Each number is 500 + 25 x the weight over its row's rms, rounded and kept within 0 to 999. Layers, rows and columns count from 0. Numbers have three digits each. The size before them is the row's rms in percent of the matrix's.

# layer 3 MLP down (transposed), 512x192, rms 0.0896, rows 187-323, columns 32-63
099:498603453499507485507468515521441540497512492517488471473538490472486468528520511508461472464516
098:504561460545480457485501535529507522520536494489498527492531526484459468506474487496473534503500
099:484505519482523512534484514488528491497464535522524534483506529486480481504516517509460469493465
101:549466516509528536500519463533486494498532495480470511480499532492490451497496554535472530483507
102:509420508500454504478516508479512501457487515510461492497522484501470492538530548450502496534515
105:538522514497484522490460514490511502486490505487481532512490505512476485494564547516455469547510
103:452393512484477513515528456479481514509514520494460521484489503503507501487519515528494535508497
100:485595493479528505525502471491515472476503491473527468469528524446473457543460538488481524477481
101:509531501530499491559478483505502527552502496478527487504493494492522561513512514482471522456498
098:503534522475516490522482496459515501458497490474525499518471482530467493501542498524494477487498
112:472588479520554492517511520444497497505511495500472511472506488468496465515477513504509504450513
099:462454506507508486468485481498490533502468491485503471518476508518491538439511563469512527488505
100:530576516497480465517490518548549483504515498527511494461497516559515528514520456496472509501506
103:506538524479484451487499521505521490492491481478546468545552483504504519511534491497487510491529
093:550520525509505461509489496542508465528501484507467541463513473506517509527466550499478481467511
103:450505519491533474506503539507526501508487479482512471513515548469478556498494516485528561490496
098:524502494470484513536543514511505437504533522497508503473487486527506484486489504510501505510465
098:509466516492507499520471529510543511513460524430505491477518497476484562505521513515499523530509
098:520539452478514503538473529501504500514469516463517470474471510499466484562495475458461505501485
104:528431494473518552496532469486497451547485521500470494486507577483476518485487503481494500506494
092:546525481510481525529493531476543519522516491475518490498470516561527552467482541502543551465516
100:530459511472506522490490492480532491503565451488463478518539481528499479496514466518514507511500
102:518475491512473491499505508488453526470559518484492459535524491486514478542458518559454496522465
104:484492479507467480510538493528487505508537520480439480437498478511524493503521516476493459505496
102:489541544546516506468518461530452482473483474490439501477494543492516487484524519505502481472540
105:488483507505487449478505502467487529521520532504519510510480497483530534512524498516496464498475
099:499461515467541505484440502550518492468512479469516494503504515512515513496527501488511484461520
107:491447526521509481511534512523480496479534543473531515511497492493469444484485494542460510491507
099:462524489503489495521515488488504454489494517501527490460484486446495480484524486520458511487499
100:503503519502540468543531524494482526496518489483464483490435508573512492487523474504509522516503
102:559482478501504493532520479464521528522505525490473503485497490483508467492484472478459480494501
095:413478508512524486537500545503506505502515477501551515477502518504501578484476396500464496511496
098:439535468525500516476503497474500513517485510484540500484496485541494568517474404479481490505501
102:478547492495513460492531527488512508482492522501476533509477491521500471531476521507485467488521
104:518481517490498510504495495491534490503492527486529474471470458479466534488538525509495508526507
097:516448507496512461497539505519494487503490495535511509540558498456514498478470468531478462519430
099:507549467502489521500495477515495520448525541508493492526486518507502524508536484521494480518519
102:502543494480520521492515478484505519483477492433490520504546517539500473501500494463465506485489
093:554590505452523543505514500494532506495533441523469533548504503515489502498505556483486500490482
099:486520473486534491519523509535497520496469547503506517485516502500515479520507501494477508469535
103:521458508518505497507525516490545509503498514499504529480489478493482520496482513510505521483495
098:565393525492521513462465507454512525502506548491484484509506513480528513443543537434471515490498
096:536469533516497528474497519507456505493485504496463522497504503489500506480461521477471496515482
100:547491507484486505537461507505491535531527509487452485483569522496516421521509560480490506519504
103:503476505487469468475492505516546458447498471496539484473485541535536566533500473499502516491501
098:543445499519507455505474490467504515484517504497479520472492500487480521479505488539510484564514
100:511482486444500481477482467480533504474486501517507503455471451502483549497536508531521527485487
098:569573476521523511528502499495485491503449532474495488504513471510461468500508524480491486511464
102:491488477502510484484441503526498476489507452493501462504490530497551542492509495493508491520480
104:510491508492522517498493508488491512501532469511576531539499489496521430506544480507484518519536
102:496464540534511521511474524480486501490504512475511512525494465458537513510499462487532491477495
098:464456454512516521508482503498457523511479493500490526502476490470523488507461426472494499510466
094:507513537517492508504539531486521537510495482491469511511536509484488513530480528478523493481530
105:519517494505468510483478491473521460486467513519488559473522493495497478498494579510460487480513
101:548434520509510529474468527473508470554467505515478472501483524488507515485520513478550451535533
103:489543522505486514506513485522533524495557466496514514505531506498498505524482480552572481498486
100:468548517497472495493502490500521514510488485506491505466504499513508519461485503540520485471508
094:493452492499515467449482514494506498476483518553496535512524514499499502492480494516494462451501
106:499534511458488480499494468520533479503494507466510497509457503498488478472484523492498519524463
095:527490503476544459498499498470524494457527511495488484509493515481518517497493458523477483497466
099:496511502514520522511490490457497536476527477464573505510491517474489481521532492537467518516484
097:465429547481507486493467531461472482534509505485496528541497559494515475475516461368483456517549
095:461512515517463463519477521475464477484519504504505514541546476528520502510523523531536492467510
098:473559514491520465488473513468506441498477482488527556497458523523525493464484467509550546499494
102:503491526484503542537492481501468480461529488509543492514525499494500464507482544545489566500466
101:480550507491474521475515518486473506534485536493539458457496518490534489491489478518513441472531
095:462527505475474498469475462516477481434519504487510494461495458474502489544490552473509548505533
104:543435534480521493466500454470449508507519484506524511514521487492479558491516467424527536493507
099:467564504461473514547507471501487477506521523528509529515480520519505500493474470541516478528493
093:452474487495500469496552510526479520501465475433496506500498497480482541562540502489466551456529
104:470525523476492516474516494501503528494515498494487523489522531545521539488511506448529506490486
099:535524495521473489486496479539507500551515495507547474551476501508489523511489514493507539479491
106:560568514482498477478485468501491527505513552515510502532500516497457505548445497491485525526553
102:492519495526539524509539523520503514543490465570530486504517494513496514471487530516484523525502
104:507481516514482526492473519511562512530466527514492459526492485470491517590510464544493519478431
097:477508499518466499499486513552530505511529483486517493512487540536481496558524508567465474458482
096:440516506523486532464496524538519509465517443493502501507503536512454466543509454504505478496465
096:497434501471491490471495459530543456527491501515528515483483499434517476492453458441488486454527
099:479517499483490503497561457527487519465456476510484450496513525492504514518469541511483511496506
098:474574529498508509502494530533506520538508488541506505499482485515504464492518467507531508510486
092:557510537500495468526457521528478478494463447536507467528520503539490482519463482486517517512522
103:487485497533512530484522461499466487510498541528480524490537484497468517502487475474507494489514
098:550428462501514491500522446494494520509487515506482508542491487523464469489483527542517521485519
099:491533511519515501480515537499540469514493520469465497491481476468517495510491499456464453510544
099:502445448512480506495468481471537483478522499464507496496504506523526491552491456480509514510519
099:469551530490509504541451475495457483535441493484487527522510526486510469503512554532439508489479
104:499524514506521478488483518523503500478496450505483494465426479476452468493501506462493487528482
105:480524530482450445467552489501477500486513529545498466529492547514521497533516519494495510526505
097:478559529538511481535519519493498427464480504471458482516497533489499475511501509543459505467476
097:484532538486538504544454494523509480517439533467504498527469431456503525511478468437505498502477
106:509554517483509484488527472503531492528487498482494518471476548521475469468494479562435498516506
100:532435478485461486481527522506501504491508517528466504459496499508486499534498518463513483521522
098:505560482494475510509480457509496478545494484509512471501482486527506492476511481449508527521506
097:540569536500501483524470516554480489458493491515468503502506495514537464498477494509503496503541
106:511481487535474504494520449509475502536516451464551493496559505530496504483506473495480437540532
101:494566532516499458463475547456466487460477479493528472511525506545517451497481531528560505490474
100:472555493551490521498486518491428504514495475488515489494492489512510493522476537524475505503513
098:518469535514530542462502548554478480491483480476484463531494501496478497474501533520538524525504
106:506451552512499519473497528447508512488490506458523524530549509509524511451507537464513515494474
101:487569521518517495526475513502516553513509492432494576524510484509480481485486505486501486490534
098:517536530461493522510502542554520516521481482499539461496455497488478497528478496459507539500528
098:504422549519497477494510498509520494528519479500493465497505511510468500460493494523472493509475
095:477495486484503506537510530470510534491511529477483471440481540527540467522465565461458518481499
104:593539514461492525488516488473541530504503525454510467484517511548509471490466510513528498489568
104:504509494488524522504531512520510501454516521541499495472494512482502508533488524484485534475537
094:498525510480531516517523478450443496494474492530505520494539522484488517487499482505503504511507
105:483452481472498505467482543509478458446456504448501536492518480530494512444562539505507493480501
097:503579511465463478481523473432517519498489475523549467498506491519493484524471523483472544457521
100:511523510481526530473497517489450477460505523490500488526495470518539488485515499530484498501482
098:506423477456487503526525497507489549497472500486492522513529505468505547435522478500512525489519
098:496606477538468507506521482493482520506511507488500470542508515559482533509504509504490510492489
099:553452471474506507500522505503543537519522495489498494506483544478508470512486511494508491511499
100:509527507515501471491479506485475497493501500500502485498493470486507492515493497513522527471531
101:470556493497504545486473459520439529497535520544559489511557462495509482557486520491491479495483
098:504523499475499511518496575466481510524494539501522446478508508482453466513531493510483519514472
099:484525501517494505518477463512456485483495477488519489494500520500503492540486476467481511481521
097:507523524502473517481534504474467459484530505521504522465489490484480501458512473536485502515533
103:470512531527531483490473493508474484495509502547478492477502473497500444475487503546531470484527
101:521536510462442489497507503474467520474519490536511477541486504490486467521498512534515545523525
099:520410454476499494520509504506493514512530487519447500479497539516491460510502538441508487527472
098:512492469473483475497520499523535551487477512485532479555474486494473490458481506486503510508479
100:523516512498493473531500479484512493520525465549492506480513508485496511491493521541478449508555
094:503434509525497474476513531480526478529479483503435468464522514504529489484503496467494532537494
102:506559511509509503525501495461449477524425486507514516470498536495486496499493488542487482474537
095:496471496451503506512507449464460512499534459539474494501491538466509503520446484525457468549473
099:485514488480516545530495438492482466480513486539508530517459453541472467479519457483506460440551
101:501583496513472488471490552485506479467514501516504483499485504534507480540468530480500473491505
097:463616502480524490503515510499511507477488521516509488504510555473508524541521509496487508544517
097:545514531459506486477487501481482512521510467538455448529518469530518551499518547499491477488504
100:508582514502435510501476469475472452486504492543498492508472464547514494534487479556489473500523
095:499451507486528488525550517444506511465501481461524504554478501502508456489494482440539509470533
098:518507474522514512511499512496505507491538506502512493501469526471489559460440508533514523488485
104:515492459505522564503464494533496503556469497480486501497486519506481524459480520510543470504491
097:510445491490503480501483509464513467488543468529535518529476470477508523530490474511502491493473
099:538443474507482482521510474475506509549472487487482500494546511490452520473507484492485495483474
104:540485526497499480480526493500487485510490529469441482519537477452467486505469580486495463458521
110:473445488509513503548459514510482498527506437495496497513463461478507511457513507418497457506507
# layer 3 MLP gate, 512x192, rms 0.0936, rows 188-324, columns 32-63
099:514488528508469484532472517492522474466499562485499540482521490541508566481508485527515498500478
106:478495470445479462546485492468490476506488487494497516474563523431473513484450462486492556526479
100:468512511496563473504499487498533518483494502551479526459505459511489479496527494487470521512511
101:505508525427478526511519467482490514516459516465510529533523492489509476491543482504480533480552
104:544478502474466514511451491524480480538541536510483542499496476515484486459530517489523561493452
107:482485507499484543468497449494484480501480474520505473521517468482554518495505506516465521529550
102:537495528497527459521459550524483522456465542465477493452488537551515465502509515444494501489514
095:505549539498456486475458462531474481514538535478471525516519502534453528502459544443490540478481
098:466514530478534516510526501498507461514506488544469498506500497518504470521534509421507507499533
108:527465458563508482471537504506492519538491507524482531504513554478519471487502512497531466504480
100:496507486481452452489458525491516498470469487487537524500556476484480484499490493501474571550514
099:516483514567520473491475527455506474484486501518509500493508495515505491543452509473507514521494
103:512501506477518512519486454450500531480510534499448516478481451489462509459502492524489500533538
091:507513520516531481471485476464507524533525522494515474524539485479544496512491482499506456489477
102:444497513544477487488466529535491496451536503489507506522497539512508492532470501518507502520515
097:516459514443536534527511531565509502526478528459515498493507534484477541480490504493511466474499
100:498515531454440504526523497532518523500537546470521502496525506520512464493499499495512467492522
101:524503542490508499505464516529511515497496586489492503545531575508508452494545473472505514464513
107:501502521502504480483475479498514499510503510499537526518514476530501469535479503506500530461467
086:512483517495516480482508521475510558524508516486500490490492489502528460514501510476506466488495
105:485434468503496500496470516517473494516477492498460528480517538452546487475492528515482522521503
098:516532455476500482520516496498478502478468515511510508479530505467452498490491501487480505488462
106:495517476459477479518448492485537527537503538529513483534482525433474508509506490458489488490498
105:497529476529539477471537512488483534493518481535480539494488507544503498518510485470475514481469
101:502492475544509481499466544508500514484516558525483545515472524446473465496418451512472506502537
101:525473523500527493469481484531488499485536452478496474511512512507515543471484521488488488520515
107:492479533521489462477457499465516428515520510529494467482499552492524485499487520502517480532507
095:485498477484550479456534521511532537511500474467531518471517485490492549481520481472482506467483
101:515499553526498525525499506511526496486511551525489526504474498479522466460498531485506528483489
105:473483488500497548518468537556481496492540533479469471501490498483450478500477491479546514526479
117:434532457505514537527481508510513509517513480528550520452528494497486580513509408493500515457532
100:462515481483530524524504477488503487514525481540497470450494482513467525492482452486546463539534
100:491510532494484499511519480491481490547507505522471515464507499479538495494469503449533526516494
101:513472490518477509499495489533482477485512490526498528478466446467509502546504469473479513550520
090:530479539481519465506499482499494525487478494532538515497556513505495469511476540494466502509536
105:493435511481464480467514528508497516476527509506463519548505527460459455473450529501490511476518
100:495473447480502505479485476512468537497489565468498507499496503526488494527475512483475476493475
099:493501477508544446527489499499494519489508501475518507508495520541542500451540487494516509524502
100:513496508523460492519496522495490502488526528514507502504513491514517539457491477511500516510487
100:498485503472563495499504495491466527532513498509427532517483498501514513508505476493505487518509
098:518504535503481527454485497543500465503471498488477498543501523493481484510486529517511523467482
100:530488530478495549533504511477506484517518468515460517489480484527507507512478453520577519494463
096:471496468505490495491521473530491534489564529501526519533511493471504539522458497484461507540478
100:489490485484464503511551465503478520492521488481498487483504559488487508525480509444510561498511
097:477492514453479532454507530493465522461524531491531497508517528524485516507540481494523512455487
098:551497520472488546475511479562579495515497513478514507497541505504505514516473493484481496483487
095:503481560498474517538439512497441494503487480523493487549485508477492524460522516514524507481509
100:505494481524517479469510553537493502467506490460484530458524502539503497483493519528547563476507
100:520536472527471486485470517530499518487517468483528455486512474507470493509497534478526537509491
103:536479538477502522527510452518530466509493484518535492522511504485517491476493501491508523504500
093:467496516452448517550490514480512446505538518519496536485510457496521502510494450504501493518509
093:496467479455489489436504504480503523470480486475518518482473476524497519488462507450528472519483
103:469503510518520477490465462538463524503440468513502488475500505519535521509485486502480506513502
102:533487474480492493475504521502495523520527517498480482508503556479509540488506478496533521484504
100:496470497479454509485493529503505467504493542466438554496499556502540486513518500505471512457524
100:510493487531496464521503538487506472480474534541520517527493501488485452476532479496505503515525
097:468479460515480516482524476481519479468474494512485514490555521500450512510506473481508521564522
103:505506510502476481479538543507539516499498465524484498503491499501512484509511503498481515497483
098:479490499504523504477497475538521501512511499498466565528544522528503492478525525460524502532482
095:498492492489488458486492516524481545464486436461504507484538488540477459501500464469526518531533
099:528507511515489509498487495555522548477524531517475491483472513499527501523435509552528512497476
098:507484514510502514563517496508467500536518506500496538548503501536526500486471460482487499474528
098:529483485486525535481511492565480519476518501520480526493505526520477541441482521514499541499510
097:519490474478517529488527514523539480518462520496518460450490503459570510522494494489528501476488
102:520491485506474521441459486516479503515550511506510479480479530526511497473506508525485518519499
092:480494538515533500502498486532515514484514487500506481522498518526508499512434530481551528491479
107:510481501483492534479483427544493492465515553510498507514475560503504491501489515533497486495474
101:503499501507481481492441508548544486529512510519504509489538508471508524489516495481540546500431
095:544499487513530510487476534478480462509466530480469491511524494497520496501516519515516508532494
102:535515529501520443475519490523507504541481505457455506477503505518521508493519504492483499481478
101:513494459518531520459472497505453507521512516512492484525537515482449501517460528494521507512537
103:514501496524517542495507473487535492535520503509479520536466468503465535488505502534501523480431
100:523459495496522515485536495492498512519453530508524535486525536494532501471485448492506570495524
101:553487519507464444470503522538472477469511511471522522535481532494496480498473497503501514504513
091:515468479480479480447523505496535461478496472490507514458502508431571494498446447523488500496513
098:484499505479503482530499473505502484520524541452501512530528494503486498512513502503519494462460
095:499500492515549545465504463482533498483467474489505522493505493551492507504499494508483552485465
096:539475495536504519467547523536509465497486502529484480505475512487512500523470511455478530516483
098:500481529478510473513515527542522498505482505502477514493518532521483472522502500500507567508452
089:523460492538480526528513523519547459530496552520487518442546499505448511502509492472529506509471
105:507488521453511487517527508523544528497467494508490520511498505559470489512534503488472541467479
095:511456522495498477483536504502498471492471497512526521502558501478545496476523485519552521490527
099:513475500496437521478471507509476502534495495529487528473525526496501501493484490487497477506504
099:501490534475497540490480558552491485461524511555481502460492491514509491491511524467492505490494
100:515485488462488474523492511517491484498461516476507486534517502494534467474474556499490493495483
105:533467518477486504502491507545529534492472507496493545476500511517473483488467497468515526523542
113:482491492487502482497507542488464528525494492538489494523493465483491488464506484511521547502495
100:524499501501507498537526535543499480480524458539466559531486509481506469479505506515496502487530
099:509451522495537519469491532522498488483491517493494505479489524536494515470470505488508511486504
104:494501506499507502520513512491534507460517486492552483483498518487502504511492463495489535503434
098:537501515512535484482497494515517490486539473486452508509479464490502483476505516506531474526454
100:524488444524535501511457518503479503510516526522476499485486489539458495525514486451560535454491
100:485554530407522472491542519485502517526462498478510479494517481497497466484481508493576483502498
104:536482498484525486505512516496498494482438481505502459447512490487493524492535499472526549479460
097:491506498519510506489495509478455490474452492458528555513532501482511501523499480497510549496527
100:481511478450492536470498526455530519505501484518507510459550453512509522487502492481483519512482
099:491528501527481470522547531536539439522494524524534509540505531504483495490472479510488543512517
104:459488480502465521511490482509484485512476494496485537534549533511468446531459520489486474495494
098:498529508495500478504468500506505516532512479505485516521471468535478511483483517458478488528486
093:472497555510477539503531509495495504535508493498490548524518570509475501497460463519533547529506
098:500501532465489481469519529509491522532498479544482508497459475513490527515483479489554539482500
099:510462478484486524486518461513501484513502447467459509560486449515506519500439518490517483492501
105:495502460458550507462539543477481494480509497525535510444479520511507508531474477474465492524514
104:500490534505536462523476509500471465544469481485502527492505463482504517469500497500497473523518
099:482489540467491463532507510495478501479499549464466480527512524481482485485520475483487524485480
113:518519532522502527475495487539514481479508522518517502533497504534556486511523472528531496522491
089:484493534441517504491491504476482547488485473520495508554516467502482461480484533518493503460509
101:474519533530491440496500476482530453567533473484484492511522492502522484489474483496540499506480
099:511492513519508482493454548481523520490526528473507551470469504555508496521505488501494517502517
097:488487464455499474515556581510522499521504496509522530513488513530497499470472479516506535567500
097:504500493477486511514506517478485489503573497493520489540509508508470527543501466460495504511420
093:541495525477529513487460515493494480527506487510509507463521458508529503513456507514510546480539
096:478494504487520525498515471512490498536488550488506515523480486457462491546521509479516510543518
096:524487461451487513481476534493510516538494468519524502481513525528513463486505489460534502476504
101:506486438520502472497484487495517503512522502451535510508482517489527531511442491463489467527471
092:521467466531521460467477498496517534501517502525482510502488527548499542515478474503471564467523
100:502489531555470465506498524517484521497487553507498531501507503538508509506510469525436499517526
099:506510493499536501489486497510515505483464525517505484499518560519525523517490503501557521500482
098:522462484505481529494504516560468482483515489574463512491462518497523511492506531488526518499473
099:489494492486518460467493555477497518516499501501500495522505499507461512489494508465554509492483
101:489493500459452438529493535495501504527479490532488508492484496515486458468506542512459491495507
090:525512492496518449501523560493480528494472500456534551546480548503485503501481462526542489514511
102:565495552506511511501538520486514486530481505477501518502518553542509474496460515519525509487524
096:509501501499502487533511506557514448487451491493466550488498525506490508481469490483497499513466
098:470479477571515509489483487504488500496494496493514464479470473511504435505483534482524557490478
102:488520524502513520509511574505538529498499448528512493472518451509517501528490489470572518516497
102:515485537480487497528475501520519474546509498498475546523487444492495447461507539475530491491486
097:498489483513504522515476510463491522459511473520520482502526483472471487465453529494484499489519
101:465415483505488555461512505495465496498476484513497552480505480478505513495485456492517546506484
097:510499501494525493447492487513537509540496495495461491526466512480511507499511508515486517489468
104:551469506501491518471486460509530517486504505494469472508486488491513519463489501433504519482473
105:564466490475505516538496504529485528537504541498457557504507499509510510504474520465525489495521
093:539502512508488503492544484502488505494550515513480475498474511533534485489506490456520501465549
100:477493502480535466433449500538481532478509482531518546493489493471545511526507481500513467511474
111:509506537522484477535512538552467526510501486539443560506486471532495488485508499484488550499500
113:490462510504446531434453491489527472504535469478511491438522526523519500482509511487469511483507
097:490463540489510512493481526485469531514515497475520491494512509508499510473477484485507505513467
# layer 3 MLP up, 512x192, rms 0.0898, rows 188-324, columns 32-63
095:514516548537515493522482475475526515486540496530496516522508452494496511494469485501478495493472
103:465530499474472478486466515471452510536470495492481534446536490495473482502543551522476489471493
102:509482484519524515556528499467492492480469515537534519520520484511537490486482486516470517453536
102:493478492516536518501481523505518514454559481519495480495478477487525524489434482484458463493449
108:501510548479488457458474497488458466438494488520506567531502480462511495467484491468490494472547
106:504490504494510481521553486484472511494449525521486501533495494476492459519486540541497534515518
100:492520507514474478532468493488506504517473508504494525544519493490448494551445493485465496511514
095:475516479489542470465461492486490460507527510531471448560543506483491513476491543519497526515502
099:495515520464493474499517502486464567541561526506476531548488543516461508490463489479498505495474
113:518455522527477536503503475495472497521468509550538499541471505522489500475493460500502539491494
100:499494476526492488492525459532487512527462509500497534508490442483469533516480470513454491514560
100:520532490525537491511536537450494469465486485514505490511470513479528493535505528469510456520535
105:549545504480527497463492477481506533470506547455473500509465525504507528499497501534492475474500
092:509464498496497503511511458509445539466538504495502460498458524539493496480514480493520516524484
106:492470529498481519510505507504455490503490530502459465517486564472507550510490533469471495480488
096:501537518495524566537542466520494487467462492513508491489561456518503508515492512500469497512468
099:507511482519516492473549500537508469488529504552515518514468514477504502487499507509492449475505
094:549534468474514486490479483523505484521531549459534512441448513506485481504485476499493459521496
106:503480492523467502492474504495528508526459518524490493528437531489476482443487517486484485529452
090:487503511507487546490498451465521524521555497465485550494499515461544544488525519501503513469492
108:516558536479475527495519519479525448517539484542478529542462480518492515549475472497543460468480
103:481489499556477516489531483476497478500503471490461465496491469491503515463496518537503509522479
107:482500504503497503501522537542510460463534476472513493467497486470515541486498465541422517515509
106:511533478480530495471487461490458516490487488531477537507482488504503506471489537508508457469472
106:445495489510489484474506527518499500501507503523485505538480454502480512489484514522506491477480
098:477510482503470526495508520505498454465506516508459512474503487522510469523501532495502563486507
112:506512510482496534513531522498490537499456455466504513529449485517496509470473501487469483478471
097:516517484464519492486525474468511497486530489480482487485474483491550509506504520489523509496477
102:497507486486513480481542510506457516477473503535523519469463501499568472495498516526465496490515
103:471529505490523506487462458481486498516456501538498496489488525524504494508528504548458498510506
103:552455452498495522467501459534494447512477494490469498507545486507482449468488579498476504479491
101:512518526488541564524501505518463532546471509478455497525503518526509505485499522466532490472500
097:529525510513470493519526533494481469522484487536498511499503506498536476524474511515514480536540
103:492495457509492493490510517469537511458539452488498490488533504486479547469499487456515503445479
092:481473507528491497491540501513516470520502511502431504494465507479551516438523483478550507519454
099:505484522480513553480511490507485550486461479502482513514484533492478448500504538522497458485495
095:514509427487478526463527524513488508470503507501467512517504448494502502497520513492493479503503
095:478527465503495435529491497530536512539494537524521528462504471442496490474476488485507560488483
101:516483533498539471459513520480538532466485521476529457490508454565541482496520477498537517516509
100:502524496447508532525525510491551494534467478466545475496524523537521500507498481558516503466513
101:507519502528496501516478514457525511502454442467525504477523523537515521490502491472495498506522
096:463524463468488456498507524497492529500534503521505468491514500505516526510503508480523511516484
096:523518472503456515489497466505479478509498504479495549498494534496506473503516503499486508525522
103:519539551506426478496521523520510478479500504510470497463534521503491462474508525531516449493526
098:486487489492485544517557468499536460500465495486485527500500517487524523533514506536477472455499
101:514519482473556517466524522505487495488540510512506482470490510514498512491493570481520533484474
097:522480526469513524498496526479522469502536500510475515527480463483490501442525516481524531487491
103:464470523487487468465511477500560487468484538526509523518524521534499534519517467474482503509513
103:489498507488522521472522452475513500537529497477524513491511534487506489504467488551482522505518
102:495490534492492499517448475508487559503552492517529480506504509463485526500476517523506467517483
098:508451492540514524497442488507486532503455550477495477535439502504495498516509524480493465507484
093:516499470493464531480471514528556474516493467529503524475482482495490494522472484505488510528513
101:479493501514520506476477483501464472513543537511481538457494466502518486528487507490483475518482
102:481501503515532509489523505512550483476479483512478494568497521495525519506525553486470452501497
102:499466454554517475491520478540538502467548487490505511485493487500532471546496461536532482484481
102:490508505493512538497544560497531505483540477530529475525498467538507472524498516513508526478487
092:520486501528515509515535518503491489514503502508521511488464467522471514504518515496506508454492
106:519530527450518473515485498495521546444464500514515507493478489558531497499491491476514511519474
092:507494442518489491493526507491508474502455513524519483528515525500494529456479463508478522499523
096:473524472548552536525466474479526528540501503419508493514462493478456505503529513479457464477528
104:452504462480500475498496491463477532488517509475532500544496461541528479500524494463480483511530
094:492490488511483513518489481478487510498551464546514511512488500521533527517514489463511523472553
099:508551470518538497474473501494448523507531555481520490525498474433511487493526508520503484519494
099:496493525439532530540481484482494495534465493449522510476509499520524524472530474515495523473458
098:493456451503492513458505494514495488455532499532519468444459488487529485465489488504553521454496
093:480478522505490543507505505484454473471523492497493469515478504475539528541491526518515513460475
105:494502525522509490478518506479469501463501523466541487537493510535536541513553460517520473509520
101:498482464489534511466474487534477498466467527510522460475489510512479509471540478489524544510479
097:488466497480513519523510505498494519460531504514506494461470513523539496550502449508499490450514
107:516518535503518515459492484498510499509544483484517484465536508514529516547515485492461473530495
097:496497523518512514482484488501538513536513521486473462504500517518501514531471471474512470492457
104:517496492560567493497528475477509513490509499492519497496527489455474518465494480520471527540487
103:527507524470529448478502457538515526498508507482502548475507475498497495492552546525506545510492
104:473492511576520521500463521520522499455485499462489478502531503504524485511503522484474497511511
100:549489483465457501500512534486463462494482496479506500477524513481528480491473493492503483495497
094:541515521468497501463491483486513499515520522501482471457508549476492467556513489528507520504501
096:500563493512490476471525535465517480511549499465534505541524505555521527554540472470489500512487
096:509491486479494500494543535529568464477482465498492483500501484470498518539474521475509536518480
096:525478558503446533519521488488469500465510503543529500507496491506496440433488499530506540544513
093:472483441531484444533473519503530549520496447476526465503486531472504489501492482484483488533525
104:500504480509549462439521496476446498497551514543513510498474534532509513476512466486528472529485
099:473507526480507501484468443515478533527513532501470532518514490532545486515477527500521524530507
099:526497509510468456448513531506498500503487442462505499498510528480499479484484502490465493435534
098:505480481547472493512479471482480521523505483477484523523516527505449498507525492540478496480490
102:512496560471471475506510508504517490496522525517509526505467516497501482492446564490467492512508
101:489507453519496480486525516467516512495532524508512531535485482515456488508478476502468468524464
106:502495479464515488505519503535505511548501501519492485503489534467536563531497463509485511507488
097:471493507497542479528498564510490509498510528470468515458511542482496487486482507522467538516533
097:522499531472529486504519514515519554541500561512525474485469505464505537507549496556525497531471
106:523535493509481508499523549450442552487536494492523465541426466481495522525510505487551540510504
103:482513444495515517475506470507484468494482511479500504500555496499577485507444509481493480529527
097:489480508494479539536507537529494482476484519482445489521491466528511480452550506495513474549503
098:528498514487506488485522484468472507493450490500493497489502503484530462468500497501489512487506
109:521523474472565520490515517513502525477481489534526524493527444513520498504481514482465498506527
100:475488496473507507515512484515540500501499489462516500553522515517508504507499507518470539493438
099:503546502482501497489508468488481473490485516518493489497529486486529550513521516516484463521507
097:483533499467484490507477512489513530492517498517491494511539519520490522493483472527520485494503
106:457516518547484459516520534504523490478512479499517476472548531520491475493519513482509490497484
101:497559517512518509490477492497483477534509480501501520494485478556501523532498510495526489555550
093:492533505499497526492506523477481506432493456520504514540555515533476496530533482509468514501518
097:510486471521499482475500489516531495460488492488451523491494553459512513548507534491492501530472
096:522481469484521482493510533459524497476498518496512488533516518484532520477503474522441471486493
106:479504481471516531502520502505516545457499478520519508494467456516477526467497502446463523498496
105:490525465485462495486510508455536526504460523511540493491538505571534500478476510505489495511524
096:477493497523501462522514464517464497489485500519479530515491469471489478465522484493464473494500
111:470530463514556531507529501469487530492499489515467487516504542493517503527461544486475485498521
095:473507495476516496473503476499526493477473455517546495483530488500469461510516517502485488479504
099:464496450499508496457505483511520510482465490490498527517480515512458485526525516485528474497481
098:522532540507503524482537475517459530479519521506516491508534500495483517515511493481528504514441
101:512475448505458510518548527548480525489499520533490535520481530504504510504465484506465533504510
098:538488525541508512487457500560464518515499510548511515484517557538486486536529537502519465499469
097:509518493491533510463477539499448497522507456507523502480522482500554531493459496565466506515519
099:510437524545472502518478474503482474561462530452505455492451519502497502532492559465499490486501
095:527524534496468484520467558512491467489479519506482507484477459532501472496524441502501517520495
101:529459464514525492525507497502483506500468504484507481475465494476514540477527510456493467489457
093:469504515465490479483505521430491504485489486503529473524480476503503494542498485477493509503479
102:488490453460509499497540479492501432503513478530467485461476533502500495505492509505494503538521
099:486502520511512474473502507476497518507510503494504506545533482511509518514448535562526509483432
096:485503473469496518532530457483515472456536509532558498525501483546484487490485471453559501520470
098:509496507507470499492504491481540427483443524519512514485498449479515466485478475535517516454509
100:489496536483542477530475531465508487479510537493507453536513461494499491575500487497481517529463
089:503504484536473478513529500508525492499534519550447463482506496505527510528494475470505480465497
098:554500509511495527486551513504503472527477503503482521500469513490503459466494509509524489496503
094:498497496494519489450503482521457519460485481532484533530494510501493478513494529482578524509486
098:442525470500486507476493471477516500460537542552466485522519496589501512511507480485485507493501
102:469504544503505481470470493477519478544513468546449520497553500465530459466510523485557511506496
097:491532499460532502504533472497489500542475455487526499472533529495447513443480493503494503519491
097:499494485452466535503486481475491500502464448536504527519458502466547465527459529488524493438489
099:495456531479475516503534481535430461491482521532468534499479502556464508512473508482497463529480
099:506509501505539469490518455456491520469503482470535497488500441518493486509529504494510482504456
097:525507454510527514486522489503470505491517463547512515546546470461476476493521532501513527494545
102:495520521497501507519489495509473460490507504510546512473558480519503531513496468472504488535510
097:485508449500504507501511528477502510499488488482543558493516468485494512521495497487488502465506
096:468545491461492466485491530499522496498471536464503496510541497535519503530537513500456494505506
103:496476475565555470520505517458502446523501510529479494515449458459501507486495517506452550506515
107:537500467489500507507526486452490462535490532461549509472482488509515535507512463562501459471493
098:526512477515557521494491470488501476521539524513477546498420478507516485472474502469492514517494